config.toml
n_layer = 24
d_model = 128
n_head = 2
n_kv_head = 1
head_dim = 64
d_mlp = 512
vocab_size = 3379
activation = "swiglu"
norm = "rmsnorm"
norm_place = "pre"
norm_eps = 1e-05
positions = "rope"
rope_base = 10000.0
rope_fraction = 1.0
qk_norm = false
attn_scale = 0.125
bias = "none"
tie_embeddings = false
parallel_block = true
init = "trunc"
init_std_qkv = 0.0453
init_std_o = 0.00653
init_std_up = 0.0453
init_std_down = 0.00653
optimizer = "muon_variant"
lr = 0.008
lr_mult_o = 0.67
lr_mult_down = 2.0
beta1 = 0.95
lr_head = 0.00494
grad_clip = 0.5
warmup_steps = 200
schedule = "wsd"
decay_fraction = 0.822
decay_shape = "linear"
final_lr_fraction = 0.05
batch_tokens = 8192
seq_len = 256
doc_mask = false
z_loss = 0.0001
train_tokens = 106400000
steps = 12989
dataset = "wikipedia_en"
Each number is 128 + 24 x the weight over its row's rms, rounded and kept within 0 to 255. Layers, rows and columns count from 0. Numbers have three digits each. The size before them is the row's rms in percent of the matrix's.

# layer 10 attention output (transposed), 128x128, rms 0.137, rows 35-63,99-127, columns 0-63
099:159151104147080135108108114141141093187127127095126065094116107169155140099145084089137075132123112117115117117114106114127150125123141111175122136110095126150147156155147119140088100115143116
082:090109142129117127140156126114096139125139164123083119122073124081134159120134132175107134129164121189130146158112139132117087132139153119159106081145156121112107118134086154106116097150129120
089:115093116143135057110168126153125137099128098127111107149125161098126116081126151138184127135117141145109165145131157115122165190133104108104099116114131134088128127126115175145098106115157105
093:112152127143121142108137141122105126155137123140177085133146159144175120161114117106116113139109157132155111134112125084141152108139159134141157105126168144145106100148121130163134158117130141
078:158113142113112144185095124128124160119123118139110148074168097124168115147129120102139134124144102125112100136098103103102125141102138162145140129122130123138125152147182129105133124158143104
083:134110077176146112114138154129101129124140102170177116106125172160136149129098129128149139095130086158130128137081108106131146095122142122104190100123123142146145164131129113129127127129121120
091:147136132154086105109082126160132138097149173122171073107116145120164168130113128137113138123108119135103151129156159145143155148111138179091127116132134155129129140136123170120122134119140137
078:142105126091123138151126152109121112115149182165149117096149135105174114108118131100189130100152126124124150130168129137127111110088145153108138114107145131103149084126112105096103128131132107
087:120142129152146115113161090131115101148144132112173146120094174133105180112135159144160122138118164129135102116181128127128115101099156122134147144113157110148118147109136105105156102108114123
077:140172128103119118091130136139135110109137130134140117159139135098149139126135116126145153119148162157134157099121129128115142086109130106132135072128152096123109141133146124134127184183132147
094:121150155118103174162085124148161105122130106123100116095123140132190163124125115109137124112166150139125073127165133124134115145069180119126098175172118149154140144114132112142104110115132114
096:136137175134084149171107121137113109153115134120084110100135155088087067111093153152134107116069145123135140109158115148106080122104128094118129178095139108176118112139098129098143124114148152
090:095111079147150152139159124138122145087106122161159102111109128115142099129152131116135143121085178143114143180101133096092121112174155123136156124133113111112160106129106086105097125187079127
083:140148130127111117133188171113114132104118133150115141105100099091107092080121163119148180138131120109136185130149152076137143057138127126131127112128148107120105128129132144124126135103121100
094:131131152143151158170175130163079148088126128137111136134131138119152120120113093138150102137114066151080118126165148151176117174138164156146085122149121111140106129133105126133107111161153128
097:068126152094173100085106097096117109144139156118151117165146136088133119101075099129113139148140146144122129102175104155130110139145154139108069111117161127125155133160125109165153138123162132
090:145132110146133153130138139118187120137126165123189121089117120146128099176135120084140158110102092137152131129136128102138113137160151129153126131125071091116154127147137100149159151143107090
097:097067138156177102119124170141113135082102106137141115127115166114098122123111158143135117171158118159108111113126121118139134120161124109188082139137134149071132089137102104122131153144148128
087:084114163119145123099173129154137136127121169121128112159148129106091129102129138096058143143126118164121101121115121157137133149152133114110101100113171112149150111125084140150171129162120134
097:108134126167088134114104139139170125112139136096065139139133143123122188148183103127153121143131121109134100134091163128147125180140134136138118110108124139120145150102134082137114128118110100
094:145112169166122117102116121159129108107125107133153138169157135118122123084150127138156114139151115150178121090151125098127186144134120082101150153106142119145105102075130134092134132139079127
087:119096131115121120106143176100130155131116112165122151107124146147108127140115112158146122107103137117097171138117147121126110133066119142124142171097159117136114134115166134116132120132134204
095:128150127136129136135119101138111126125135158158152173150135154162171132147065165156135126128162130172150125110107120137124114126129141117072148113171170160156140142090137146115124098133117108
091:094122161105151127107110137107125130116086129103139167071123112170130113149092123140147151124124140159137161084118173092146127108104115149162121172120118147152142154149125098114107137137105112
091:136117101120145108091096119144130113164100135076117100105145141172116107139114133079109076111133154088142102155184127121101150087096099133148106147127099132161166135117128116143103106128111114
084:125134100121147111095174121150121196151154183161089121160139080133098161140128130146157125122074156110091094095110126132142148144144152106118094121125137111127186107120158103107134094108136133
092:102140124140116146135167187158120139110119152131134125200117143165086110153113111132133108151119123113126107156171142134157081147140139131151137102154155129136142126121116130111090157145123107
083:087138115106146135135112113133122151107127109118130113125125102109120076119159100119131133100144088147124085089113108134120118161134121088142152162135125120073107117240122119135080138090164132
092:111089108092135108198172155150129179090126085154121155150118118102155129093114172113155170102160124135141156157122132112110148109125120096153147168135099152113136089109161114075106135107091144
109:112135136108136155124130164139154137123133132152148158135174131109156104129109153174148166125115112148148133168163123145136141124135089149077133119156154136116146102122128135127086160118114134
115:177128131112134128109082118092142111092073129125164151139140097136160146153139125103135137141120148140146128135108117133121146123155130132117123141121098112120143159133169124140147130114120116
116:145125143125138191117109127122129128136154178143169093092131144135119171179141120110151162151134118110161087138153151121107092089162095141081118130118140125128117112129127113109175131150090107
095:127147137120112104127141099124138153131079092128137144132119119114186154067113123127142142108154140132130135135167102125125114137111087173128109117081128143140150150109156103121133112092114144
117:145112126192123139120153148128121106150130119088151125146093126153121125116125151200125185171145141126125159120118167162139119122109112092108094150104155148122140103161140106110142155091129132
101:124147122154143151107139121073115194099140131127103107131091070131142122137172139075107122146137157116114145145150162157128163150151145115127119127125130126121114084130120092114134116139165096
109:124118091128170172121082141128134116104104128140118120115135095135093126177156129097163127125100113111135160158098133123116111141160149092136140145121136091106103068126118122154139123154117152
119:105171129138131159125113117103143154096099085123158152155148120139108090179150123199106177139121117138130117149120123158099154107124130164165161165129129136150129140054147132156125124116172149
098:156077140112108144140094151109150134118124152148107113113139127144126131109127141152135131084140132160152135102098144116112161146160096129114128128165101179167137143157087170114161165153112130
118:099078102147161142137109126113108115120144133156133113082148156154113115141120126153108162142139113093168134131136128106154094150122112123110118150153104121104110136115072149092134088109129098
094:137073101152129094109138176116099113150126181136149141151130124095119120164135110128153190152126102150138173108094121157132128114124087119134104126093080155135107152158171149106118159119153125
104:082126124104143132157106099081133156112139139148138141142128109111132133114103113098134141103186136188133121123119116124145157140202137183119115106156081128132104141140144133140149121106134092
113:107139161134104089113116165147168128141151132120168147134133150084149145130095129112128092114143105110141103114171115111122106154140083154101139120130115089111114158148125124140136123110128098
104:119110135133144126132134117174115135112126158121149171138132148143123145143122063141135118147124122156136109117138119200141140120104119090146075128129132110095157092115121110139120114134203105
097:114114143109186072125098138121175116129118118140113125126146112142122094156106130131102144148117165142133115114070148107140170139118121126130189149142131119132115135148132159123138122094119132
117:125145122147124128155148159097136151139090082142102145106137094113115110145178141142119147134127132166166114117130117113154143134136111097113178128141124110111115170123132125077139101136112133
116:160098135134091131142125103103097131133120129116103096121138125129114140141150159136144069149134147100147152114143154139132113144159125091077138161143117153201082159099121119116126142156142136
102:164148095091130163150191087109124126126123099132099108130124114178153166141115130176129138098109118145118111147154094181106102144113089107161109113137109136171136145105157121134129129137144087
107:156170086140148110146109111111074140129117107128132113117126143169157204157128145161142154126101136110145137076120163119169101093116154159143145131134133112108138104154149098089102088103075135
105:106161120140169121140134122141123159157136121130171098118089158120143129078100131101112151103122159163074118106142102139126121124132133107161121156112112149142099151112135141123134120136156141
096:138128101124097155168114131149149112120149121113198157104126115165151146106131128173119170103118104120145135142091151142090087136161126142180116151131160123134148109098117121147140122128149111
088:122148142145133132135095108111142107109138136106130078139137092137135105037107175103131133128136172129066141107166110090149147137131178132156161084136154129137166122164097141119097146104127120
108:117124139111110103123158132137146123145137083144065092129115144134133145116174140083150143096140133116152135100150083130101107161107108163154166111099106143174101112143123149137108148147082154
105:156108120134084087122063163150111133137129144125152145135098122115128176112154147098119163122150138107114135131132121116156150160138155076142100109109108078111153157110182147138130127098132152
112:148152107132104107133157147096112116130130123192108142154091156096148143157105100128158138147121097135107139121118099145141105147146141102108129129152073092071124159102176137107139145098104147
101:107146151116129152106134133122139125099113096127187101122121126135162167125135106101129098115116120133146121142198166117141108135112144102154095129109093108114110102107112108128119150142194105
115:148134157111105172117121106073147136151139153157126154148108138102122114136120116126128118127172133118151112132074103137087156105130149128121091118080111127136137151074154155184171096121114133
109:115111137107127124090125159103138143152121124133097098136161158150150177125119137098156131100126144106145142173109119133137142121158129142164156097093095139177160162071111135123087139158127121
114:133123142134142122089147162083113114146123134142087107129140171135171150160108112118142109154122137128107097098122113136123126140130157115174159096130131142169116164162138139095123123127165097
# layer 10 attention value, 64x128, rms 0.234, rows 36-63, columns 0-63
105:097126119141166134141128122116154159064107100127130139168120155117104106125161176131170127150116076106144135131140108092116146152095117125151103106169143098116125152113129109090128122128145151
108:092101135126138144139132156132131144123082133097140145161030131138108155132122149128082095112118132132161125135137094117151091140167186140113118141159113140131158128085127110135141090122173197
093:166144121130146143132121136150140103162093160165108115141142130100115114140156135113125135081112116111111150104140154170102137097100083099119138096144115128129144159073122121112127062119085140
101:120171103099121137108139121135150134154133161160156136099095113129120118124111167162117088185102167102108110159152115111160165120132146167124176151142096130103125127124186151175140102128140094
093:085142121205108146140102124134098099112134142117135133107080137098115116101141131148152150129120110127061134129131091100105101143137146117125094156105121104123122125107120174157123124105111132
099:126130135126124131146149088127132159082130124103117112131087105137111144130122113152129155153121133109126084152098144098121121155178145121150108174135157139121116143099118088091118131125144149
103:110148114103163083178093158126119111150119131128116151103102114097101109088135141112119125136149128132124136123084132123162136156100114149152125159083166136117101126127089119092175161163115116
091:133132167103180166102124103135122138150095123123138153146139152128126161106152074146124097068106185148130164104128136151141143137114136139132127100150138120099147106119142136190146112137172160
097:170131073180107112114132134119098145125100167107131126142105061145131141134109148112087118086144121106174135138117075133162150093118194105142149087153155122113107131157093106140144139140116158
086:123108124142213176165130145114149165122129127173129144105170113119144114112141165148105088142107162140142107114133134145130141156081125121143131149154131119099135136142162129155166150105112166
098:116107150133149145120137146120113143135140098134126161133143138139112154113106149117169150077161122141150111036125107130168145109085139142146155110092148099110091086125132133133134149126134149
102:139099120103116125058113169121108160106141127147135103165141169105129113153147150129139139104132116108168112106105162157078145120117130125115154117134116122117149129123130181113115121127128178
097:121106071147159144164159111125103152151139135122118134107147123148102132158160151081110102109151109112152110176138097118159103123104101151171139140070123155143130152125131130132102115144152150
101:147131125128157095108135088141132144119093112116108113099077124142155120125112150112170111085129096110140121110119078114133127131177121123121147088136135150113115108153105119096128149148113069
103:147144140105132092151144117130130125105109128148118165146096095176141114102131052152117144129160122114096151148149160120073150138117156085089142126164105135118132101138112145092161092121121157
103:073171135146118140095154176133121116093124154162128118115161103151175134135104106111112128163127160128107181102127121091097131132150110163132147120123114140119139101181190108131141088147085114
096:125131138087121151160118170121119091191111139141159157166100111115115177139129140152184121141109175117158118134150083130111127126145109167108143169113130161104154089126137113134111135127086128
097:108097129085077169123147134120102117100084200119110104163141145138132132128156185154121097134104104116118118143181099069120162120118142096102106063150111160165114096120155096120105138106158124
098:100072134140104126112152085120138080137146128089135119118115125154118138094161136155142121148128164133162132120154102155138124119090084133122100126146104093102110151171129133081102096138077182
094:103133136106139141167137143135118131135131138122145117157161165125134125113174128083134121131131176133183092154126143163194138093151101159134128133158137120132111159187180143176140092124153115
085:121120141100112156108132119121114125127141119104132105077162122094086122118109128115158152099117148122095076103142151135122132112156118111142130100138145103132123107144118098150110125113173087
104:163134112147136135098106108136131105115090108096133151183157083136124106137156172161140137088108129149093156061106192135074144131154116120149098090105126102086127140156120153105172101114150107
096:114130168118179215109113144134124114075171127130116132117168148124159104143124128118089124093107150144147118093148163145139128161107104102128119122119139096118115090120163089124136130162146106
102:151108160125121130151100196131111134141127083140168104117147122145122097119151149157146164129116141151167097128157142129135119150093113095106136159103130132161137104151164121124173147123133199
095:124106097135104125157151134122126064081136149076115127125124146127108115152181136142156096166142105146145162151123122079107124044102144141157109164087122176131111146135113144117128130122109176
105:145175131119155150167135154129178086130157137132125131127088110114166117110137137140107127110149072145167152099077096150134142133116131161131095156123168093163117129154141106139146100168125166
100:125118139184133177150119135127144145112158096156122158159159129117161119166148139170144154138147107139126156099150191142105125167119142135148115106127129156123124135098125088066137130133152137
109:121091096148155142137139123092139145152096123173129113106134119124116095153146143138159125168105129114130125104141122103105125160147165112065095081108111133122134070131133136155166130134153173
# layer 10 MLP gate, 512x128, rms 0.241, rows 0-42, columns 0-63
110:151153096147113108149115130124140090105144149110168094161123110153161120124076139140114077166116109137125160096127112098130122187103118144111151143144132164141125149142094158099144099072155115
092:099105100126117112141185075119137127118146159137163128130139136114165106160140093104125138114092112096142182127161143178133132139129133151122134141130130100114074166116131115152148167079113184
088:130108106116146099140165172134090101143131162145163132155102141110114089072113143142128138105121166105117101104141117100140155101104103118121068113171109182114159145157145130094149145113187150
091:144169076095117125107114095138126096117123137106174088129142108123127137141132114143159126100111100130121088141101089132153100112115141128152143144125076122140097124074121150150111156109128118
093:127145165135138132124116139113125135140155185115160125155107145121109144105079121175129089174150161122098169118095170139138154134116104108122148157151124119150155113095095185171123097153110130
098:108094181114131121118134160098114104132115166134139200138119127109103163132114101169107147153154136149110127118077120114157095131136114153133078122110144162132118123086153146179102158118142159
097:135116098129145125176140087120137159187141126140096110163118080117141096116149125085151130115119124154102127132111140113117142125174096084136130088108125154124121100141145115134118104081154110
101:113124125153165111113143129131127083123099137135165111117068106088078135124139124105154115166142127126126126117170130120142126135191125103098125117148129136109137145155141105129132161118143123
112:114136153108122128133156107120127145132131167147113171147111122101093169093140174138127122111081173127153120128140172117149114174148152119140154145094110146120123058148145156128136118118091095
105:082179133113127103105112160104158157087141143132127145094129098144127124114145124134115168116110150148145095138126144147101158182147133105135120135134116124152156123143141139060152136136157143
099:094134107118126106109123120129143129125137101105182145144083116118119162121128169125111093142107160102143111126158132131130108132097140090125086103141139189116128127091109148132138144120106081
090:134137114169108092129120106117124104155109124098103126151167131125096148123180126076149113103107128123146091103161155152113087121071127152101159139126105125170092126124078146127109136146151130
097:118088112169160139124130096145094099162103134182120118106141138094133127170092141086114113103149139128103152119122135127125110110066101174107151095134147144151153163140148138138108135146122112
103:155131155122135125114104100165092135156128106109139108119129139153085127133150119147095094116127152136153112121090127138093127109134167123103134141116165155109134164146102120089137132136104105
115:099116143123156148135106123173140115118117181139145131145154074140058103132123155117158120115117130200135121147130167144163138114126124127130164144149149113167157122141129118109177114140147141
091:167168132149141073080097155117122156118121132118119157143130104137118121146118148184140121188145130150119135097133135140151116125102073148159091172123133083129093082111154099128130156089128121
110:111106120122147080069132158139145130103110123131111131125111121150125126106135124130111144130153129142159132142159120129097160111126117101148129126128123184145137125102160170136151137149112142
094:145102162134107139074134136084119142131167111111129126142113127106138153119121112124130071137140130106150128130141148085120141171115134116143106122133157103130122172122121140185113150102117111
091:122098132116165111112112128150107121106119148109139126127117157094113119128107112135127056114102098111120123126082110161121115106157137092145099124126146124111070153135137078104124132119133161
095:179121186106147122152133120135102123111108132100129151095081143126120137165148146120110145141123147141151127117121145094138133149091073170102076152105100124107158157081095142155149116118186102
087:119077137178109092103109108109116138096096154146125180115141146114121099110122112107158103148123122132149119127131122113117089122098131143078083128133169109085122105159119123120132130135092122
093:105114127126130100155152148077139138087097142134129115165123120089155163112133099110150117134127072162151117128078102109132100116131111133112156140122142118091157096127161137153148097108109103
109:110123133115152125133142111112131083128132143136124132121201142138141124124098179080124083111126117145149116157160168121142148176098139088139142096159106112090050115130146079110197126154133144
109:123146149140159137154139159178146123119185110121138135148114137153100090107082140129140185092070112151135122156161147155128153115082115100094150098136125122150114124149149163096173099110139151
095:135177142142128057080072115142112135118110112127130138150113114152103122156127145144091149127119130086167116144140136125142166130123121098152122098093159136117108132103116176136133102152128124
111:135142141126125166135108161140087153171129107141126134105099129132114150103128128116146160098151135109122146137132161144148132111110116115115102075102135138153100115058155163119138129137106101
092:107134112148140142148089083085146112144111119138162113144093113118109129084182142167106096103128155124138141144112079144105135115102108143105136114110133146190124128131126158130097153133095122
092:154189176124175117127115119095112097129166131124120136122125144115139103134118103134151137154140143152123095125121124111178127135120129109139095169141126094145162126121185126098101137132157139
099:123104140172119102119134166119153114117137143105118141120146167129150082156150144114144135130147095139162129136126183167114154150122110091127127168076135115125157134122151162115134115133107151
093:152128106153119074115115162108146103146132150157175094134100159111151144116103102087140129143126174158132154146118142105135124152109130112114143117105125172112164150128149215124133137168126136
102:134118114099117086149098114149132162142136147100189144096139148093133119139123122138142104177111129163146121115098098123152101137151129133140134122154114128128134172138095130152131170101109097
106:143126128118093080114156142123113136156146120161166098108159127144124149123154151131104131099090109159109121165158136090110110113087099140127148093122183161117106156113131134101176173141128146
089:101089127147133081120103153117106201155148125124158109127120117130135148117144098142139089121133126109144090123183107113065140120142135134138128147133145147125133146158103131065101144134112122
106:137131160104131129138145083135109137112139139123122167157148162101097097141144133128110097122100145108137152093127109096149179113146118127122145097147117113118110132094120142093123175130113181
105:138119048141116157119115083131122103141119125155108154175134147083116124130119099155079123143141128105144125134117124125083123108158146070131061105105100141139123139100131129145136110123156145
095:146122112151095109129195116129081147142204109173123107131125109129153115092146171103149163157145128161159137129136132106105143142137101143113156086106094125097123082116112095126152136154118131
100:167123112100133121138140105116119127093088133089116111180159102107160142115090098148112111132121104163118104067146118165116110096104175123111097156129123089138155125134129156160179114131112137
115:167096154118137129135126162080108125146157122123118149091128149134159170150135130095104123116120140212140126129131129142083176132057138134117130084136066143125131111143128165148134112158126103
097:145116147128105125159127132151119116118156141098150137118103118121121154098127147143119142158114157139077121131135131107116160118099135112137127120087174128088088087130163123058149103095157106
098:107121149114167112093102140164053095133123126185164137170141105139131117141121121098157145121118141160103150093166112117108115088145170126159136120105129128137140096097160122135152166128147148
093:130150132138137126147168143119129140092137152112092127134158111128111103174133166121075167141101081126135122113122101121100123129119135136141135129128154156131150097167122111142140098119148094
101:164076099134080145146124124122125106140153125127157095114127113091190097125132131159139130125175107121165129116108124127133090085089108096121114170097131123130072115105146154121158102162145139
112:120076166163089122144142113099119120106094151142170125158140122094175171159129110157140143188116119109156123145149161105132111118079137123141092139116137123123083130094127175131154131080128116
# layer 10 MLP up, 512x128, rms 0.209, rows 0-42, columns 0-63
113:126138140141176119131136093128133147181159158128083139090126156146114176140127109095151183133102163137112117113112133152130095113155170147120117096086124118147144136116170102147124118151110143
093:117120141127146139110119143111118138153109098097105126123139110124096138124110151138132134121170081142152111074111072067140167133118076070110129112107155110109098100132129120111140116141148114
087:112122145135147090105110129163116103168130140142110140102151108164125133130135092167163140091167171131144125114117123157145164146104108127125097142124118092107154112138156123143141126141091157
093:112094149134113085129148128119137141134173113139086123150089111129114089164154117186132121138163146123089151149112105158178113095130127101110086146139146103113142124140107096111163124082118159
093:114148142123121157110147153088146122130124107083102143127133165105146150088148113128145104114142179124129109089149120161153120097115155102120124163113119127113168139125126192115085124122136147
101:123197119140125150099170097144146153131087155123178124155130176101139113126136128160135178109163134105130190123107128164154157112157116180097083092123123140148150139097140153114140158126131102
102:105124105120127135141124107128130117132138112086094087165121101111141151121167147111137108125093148122124098113141109162120118154150139111081114126109148149185128111099146117133146085087130088
100:161109174104115132129100156104117133128098148119121166137144100124140122166079107151115110136132178116137126132089184148121098135131125116166125124152140122123138097137122099153113097148185126
096:126131112133082129124115139196119117115111145141142146138125126094127104145138097139085115107112165143139157122143123112107140101125104087130119105143109153094142120159126184115120130077111175
104:102119171162123117121149177094134132131145118179120152115166082116108121113101098179107141127127139106126145126140149117117134137092158094167148160159106134135153112134126131105156126092155165
092:133121120124153132117159175126119085069155141104128107138164130115119127103158151143128209138095122160107143140130140122090120130137100140153089120073090150125153072147146123148147159148119118
092:145154093214132137131123141150157151165124143133145165128144151110158133130141146132144142108148133078109129138113137086117070123113119115111149147151121108127131067133144161099140131120088143
099:127127167133146135137136149140115149133147112117115094131145149151103098100083101091117094132145115154158099175157169118140119121176118138146108146124107128131128177108146159073142093126085103
103:110111145110109153136103136175113151141124112112148131119086144127143118153153123115147121118114166142147139123089144150114109096134142165090117106126131198125113177142140110095116136151090143
101:152108178139110136141127130117139130122128122150152115142131102125137118156138162114153122106162166205170089182112144143129141098111136163134171112164162108083107171175130145111160109149151119
090:158142135148132072071112146131130131136104120137119131157156060143138161152104101168170115152126161146138125124125149159139136128113115128164113175112114089126090105114192097139117126084130153
117:158114133127123085093139154097144128097134132112112131149166150153126128132091133146147136141155151145151140144112108137133149105131126118125134114133145115066131138124153146066166107115089143
092:128119100124139130147106119114134181099114132124188171126161097154105115124100128118121139130100119125113110131155151148103131105127141125144124146134113154154116155121099119110099093146143142
090:126162135141164157116141140133109131161108162142131115118129110141136115143088159135147114111167104102180144143126139101123107140135105133149086122128109121112132096123122129150100126153150125
094:111126150103136142154148125133085125153123139136148190155092124104167161101109117130134140134135122138141094162149107117147130129105141141092120097108123116131134110053127104112116161114107146
098:112130151071137105148150135103129097084099163135109168132141089125098109102111125094161110157121140130105124133147131141114119144093121166113126111151152093110134121141119125154135120136126118
095:137087133157114110110153139105146162135160106180127171145156143146165157152076170137115105129138131141137144115108137126123119109129139151178104092122120083137123144122135156116145117080126105
110:165111129119099128138127089161106094137155132148124118114151155183120172107097147107103106107161126159094105122136199124141139133146086131116115125141157154094148092119106128143124137118124117
114:147171139116177089135171100131110149126172112146114084146160134117138169127150170156158078149125058110101131157091144130121122117102120120128131132134126118160110128133135142103136109124113140
092:126119099104124116137130115143144133154083144110125107106137115138140160161109100127121187142108144136100152124175167127131147158099169098123099084109135119153117118156116139132155129124084104
107:105089135066099136162138126121124087107137123157108090149111121113141139140116122100116143088098119149114100132099156111146140158173158121106095096113125116152109112142143141113156149170090101
097:108140109068118126133122134139113150135140152172118113152131128122124136106088135121132144157128124166095146115104138143161091142170131169168098114092098151118119117136153137127159107134185120
095:095102129131092130169113096169163073130111101114119150161083137098116125150143154146148105110112144129126138178103160119104118130116062143099144103120127145134130104115110122126061093098110111
110:093145118136133108112142096150107136148079121131130090206124100138146098083095150178118106139125137155116100136109107155118147140096157113165135118120163143122126118106078126149093147145139127
096:180136133109140153169117128130131102097096117113173113117102103141125129128129107128167088144083104133181177143151129126161119107154116113099120153134140111158139156140106081154123139131125136
097:123107132119129152107174161142118101083113125163105147148086081119115149117135112108128132132146096150132132104150120143100154150122162132115141116135128126147101078142119145091163153170137130
107:116163109129138166146126147144155123139129090126137136113117130136122111130117162094135095102117085125095172130114094090166125149073141079132123138140144139078116169128104115166091159106137154
098:122175146128135134103156130129145152129112165119135149106106135132128129136174124151104178121109150111145152106155108108092119152138145146176137123116096179088151130100165142100139131147117136
097:109136123145111112116169137121141155109115166100138096141101159113089160148120103117094108081192136155117081124140120156163119149130158085123113122132122154142114142118098096145100182128174104
097:186088107152083137144147159127140168141100163156150106127050111077139142112124140106152137116139113140131139126090126130080126124171183081099136112145096156118125127128127138132138141117130134
093:096121132100167146130137161148129115145140182127138153128134144120099164131121138152165104081132129102111080146098145155153132121110147119123085119171140136138134138079151146136150144135104127
101:099122100146096087152111096103072109133135113094118124116152126152134151124150087145142126146135125099172179106152136123142121137165119089145122125096144131138153086124103163138135152157155119
102:129109131166137133115106101141130107133097118136103141129130103138105118152150129130173175166091122146103120088070148117146081124114080116098154169109115147155121114162151148134145096103125174
098:125138121093128111106156118158122184098127145114116165108131162117205118120116101139115129128098128117135081133143170132112099107128116113126090126133111122113114085117131103101126150110141137
093:133082132121136100117129091127112136112112121178142115137117082071158140096186098103149134127138160123077097140117119165131156147096102104080123161133103102103111128120095141142125133153125117
100:146110149143127148157132117122088118144101120135126145070112166102100123166142179117123089134135073093084158147130086137081158133110115106111116155117166140118119179135117084151116131113117097
104:135107107092144115164142134140142127139137148148086130149131089104134099153104113105128123144062140133102143140093130130142139131108101092147121141155111103144128140111111151169142125134125172
102:092106148097087107142125119131117149128118123144079160194130139107121115140147129150123108149161157078138118145089145142133117105129144107122160161096092132152107126123136140154164166072143099
# layer 10 MLP down (transposed), 512x128, rms 0.196, rows 0-41, columns 0-63
103:154128118149133139117112095098151135148151110120176117172146152160105094180115165079102150106117119141147113113115110126182120151115144096093136101137145133132133102118144131126081155122130148
093:138132108107114089143164134102117103127153090145100116136095138121117097167096132120104098125123136175141111100138149093151155062123111096097102124108111139139104116122090150179151106134133156
082:076152107141115145120153115116113111171146121123105106150128101165136115096159127137147104132110134125131101135128132117106153164165148100145133142140156148118109167086156111099120093095127116
095:160153149154121119144139142095120110112100132168085128123124124163122143125134114125096121164123128149143153115146155132143115113102135113102147125098127098136106131117130097111137079112155147
094:152148102106126175137123110136112125139099165078114135157119101177126133125134184106115137156142109097156169130138128118189112150135161137182118125109102163144145139104145142134123092128124140
107:146105086167147145116141132123137133169134127136163108109162107107138124127141108161154145112115109114188119133118084117122136129144173106120127120139111153107144134123129119099123136124115133
099:097120145104129125161153111124141133092107149104103163143111164102122135130165094167147196112102120146149156142113155111153151134129114093131143081092115141097144078140075104113106111100118173
093:150139107137161084152126159124127098145151095141104076125091173172144157096196106129129132155109087122118115094147152125144150103145096129128155124119088128139132128133127094140120088136140137
094:120117119125104105093093119124122124160124095155132108122159116152129135163116116179148141141150117115138115173110124098122169190139118126130114141142146127153189149125114128151120130168127195
109:126151118151116137109100164095152129132133073153114144103106133121102092125104135120153123134144140104108128189132133130155137117127127148140135191100162139110115132133111091133077124126162195
096:153150101104120148101146089127153096131143185103151156088147124104135114157105128163092176143147126152156131144158155148115141069140122128164193131101135132169125133151120100146115185139118164
092:140121135096131163132116140167116128116163135151142176121110113124145166160149082127083134142169160113087112177112079123122116118153102135171104134168129136099127094129130120092112116118096079
094:131132165138131142106110108143095115172131144171122140104170127094160131170117126107118159090131123146168220082115139124104108133129131182106122090121130152165141131133164139167120111167135134
097:102098103122145135130103116113158131153108133148144143108077093116119145104106108129155126101123117101109116134135127141164102103129107138140169150106137139078109083096106121135140157210112082
095:142121102122111116158150163097133119118100104131145133098161181090155121137129066148083154100182121079162143101143138152107150147130177171130101077143107123102120168137163099144112112106116154
087:137144151106127151106107157129143121114147113146079102101132131114152184126129111107129143129129142152129136082160098129081113104106132133137106157122182086132110173098089113112172145191126163
108:113110117143159126123093134132178165141130079191131098163119147116085144118170139149108124109151150082085106131128126140105129152141117151117113166137107161111114125124203122123089099147113166
095:123118128085102126126154107142122129109122082126115132173161147141142083167147095069104121090100135162136115163148119148111131130115121160179121134116108145182109142133111110103128116123159126
088:077110126140110119117161108153112150128138088127152110154127101164144081146145142143137116157147078127107101118151143134131162125123122172128111136131125122144160110130101124134125101092135145
089:135094131098145156152089125148095157141121078153128115139143137163125114121122129157171115156147157182132154102141116120141090114132095125137108148103115110096106108065102122130139096116130128
093:154167102133170124184095122126164134127109097123109133094115126169123137138096160125124130131153101127107127125115118070114140085141096116140141130139139134153115131110108088088078144116136127
094:123162152107149144124113117076131113131142145128161110087106137089135122156144122140173129126132162105153129144091138094082121118144113166117144119118108096165158132095106113124148150147142129
114:130101180131141118138110117146133068110121150090148144122166124177145130086094131129115092113133131162170151139165147097151120172083139149151115129137092161094087117144129109132152107132128102
116:126164115124132139126129097151136145074135126122138116113159162130097123120128124139134123139141095119113112113113149139162130083123113161122117081118123109122097138115142138130166125112095138
093:141150107155137134086130125138108144119141106151087140126087140166095119111122169100130108098120175142174099159111141164117103128147134150126153111139129168151109122117122123134142143146118107
108:109086140119140119131168132132150138113142104126097140085126164144131126088084107146123139130184148168129123139119148153149139137151107111139111124153095117164099114141123113128131129097131162
097:126163091171178108146123106142113124189141117083078075164145103104138162132119101105110168130125120132117127193123114131133105133146138161144127138092091152122095096128143126143126117144176153
098:120090138171116155139185132131095099148142109101165108109105128141113141163157135154168106103122166107165133143094112128146130113120112151148154163137126197100090122107149113125118132108140104
104:081134155098117127166153090160103119160117105128118178129135116091129107133158102109091129149162181124128159142116118120143113164124133116148152152124136112075136145112077188121116134140120084
101:119145134155093127125097151140116058136116122144167120100185114119118154093115117093151093106127121129132140091161130125086124147143083127094134160166099152192108137132117099126132135124141147
098:122094139119159136132133102145118114137156135086152173165136117183168137162118148118119131144175144146154131091101098097133131126134115149101108109139120163141103122108122152120115131146142104
112:151112153114146120133142107143139159144116096110113127114121088165156139144137161131065131121180084119081101126132124100145129108105135107146140105156167126098109140122143117129138135131131097
099:113097104101139145175156142120120150105114104108104127155114147123132131092111124126131133123134147099129114142071120165167130119100151082122100119087159124128147161108101126159122145159078132
100:129110149128129094063156091118120111128116134122140071115124129138134102158130130116172094152130126129136143133131085126153158074093150109135114094147129173086171092106159139123079140124185138
097:167122102099071112154154157130111099085145143126127105123098146186176080121155133074155128145128122166130170108172137134124131124085137142138156153116135101102105146123148121122119125110118129
098:124122133128188136110142087168149111123104127098145123136194166086138088129142107145084086127185208160077125139115130118118095098151108123088097120128119131177124094104132159124124119107101110
101:162120141166140130098140126149112152155135143126141119110078163160106144094205115076161144165127130140134105173150134122113112133145149115134131164128118103170113130151116079148099122131107139
106:149118150139088107139163177146084112108140110113153138113131137126133050177159155079158140109118129121152161160110146115145113140143112137134140160132117125128091174162110131119082101127123148
098:131126113121110145129124193182131140095117112076147150094169130116055147124118138156175122111157119126120173115140146104106112154151146149128120113122135088082134126108149116119115139138172095
098:100108149151156113080064168141118114125154137154159125163078122124149162098123120099125118141116157153183086106143085122095139096087121145172134094115109132131089116135152120131112137168115098
100:146159127127123097142144172105127116156139119084130129134120123161106131137094080134111116143145169116138108127135140136092136141143161125153127146135093115138086081130086090181147098131116182
103:141137123158114163106149144127134154128124128115109124165138131140113056169076143126157145152144162134128122125140136073174146101126128130156174091115114137102138136120140160145122116099101149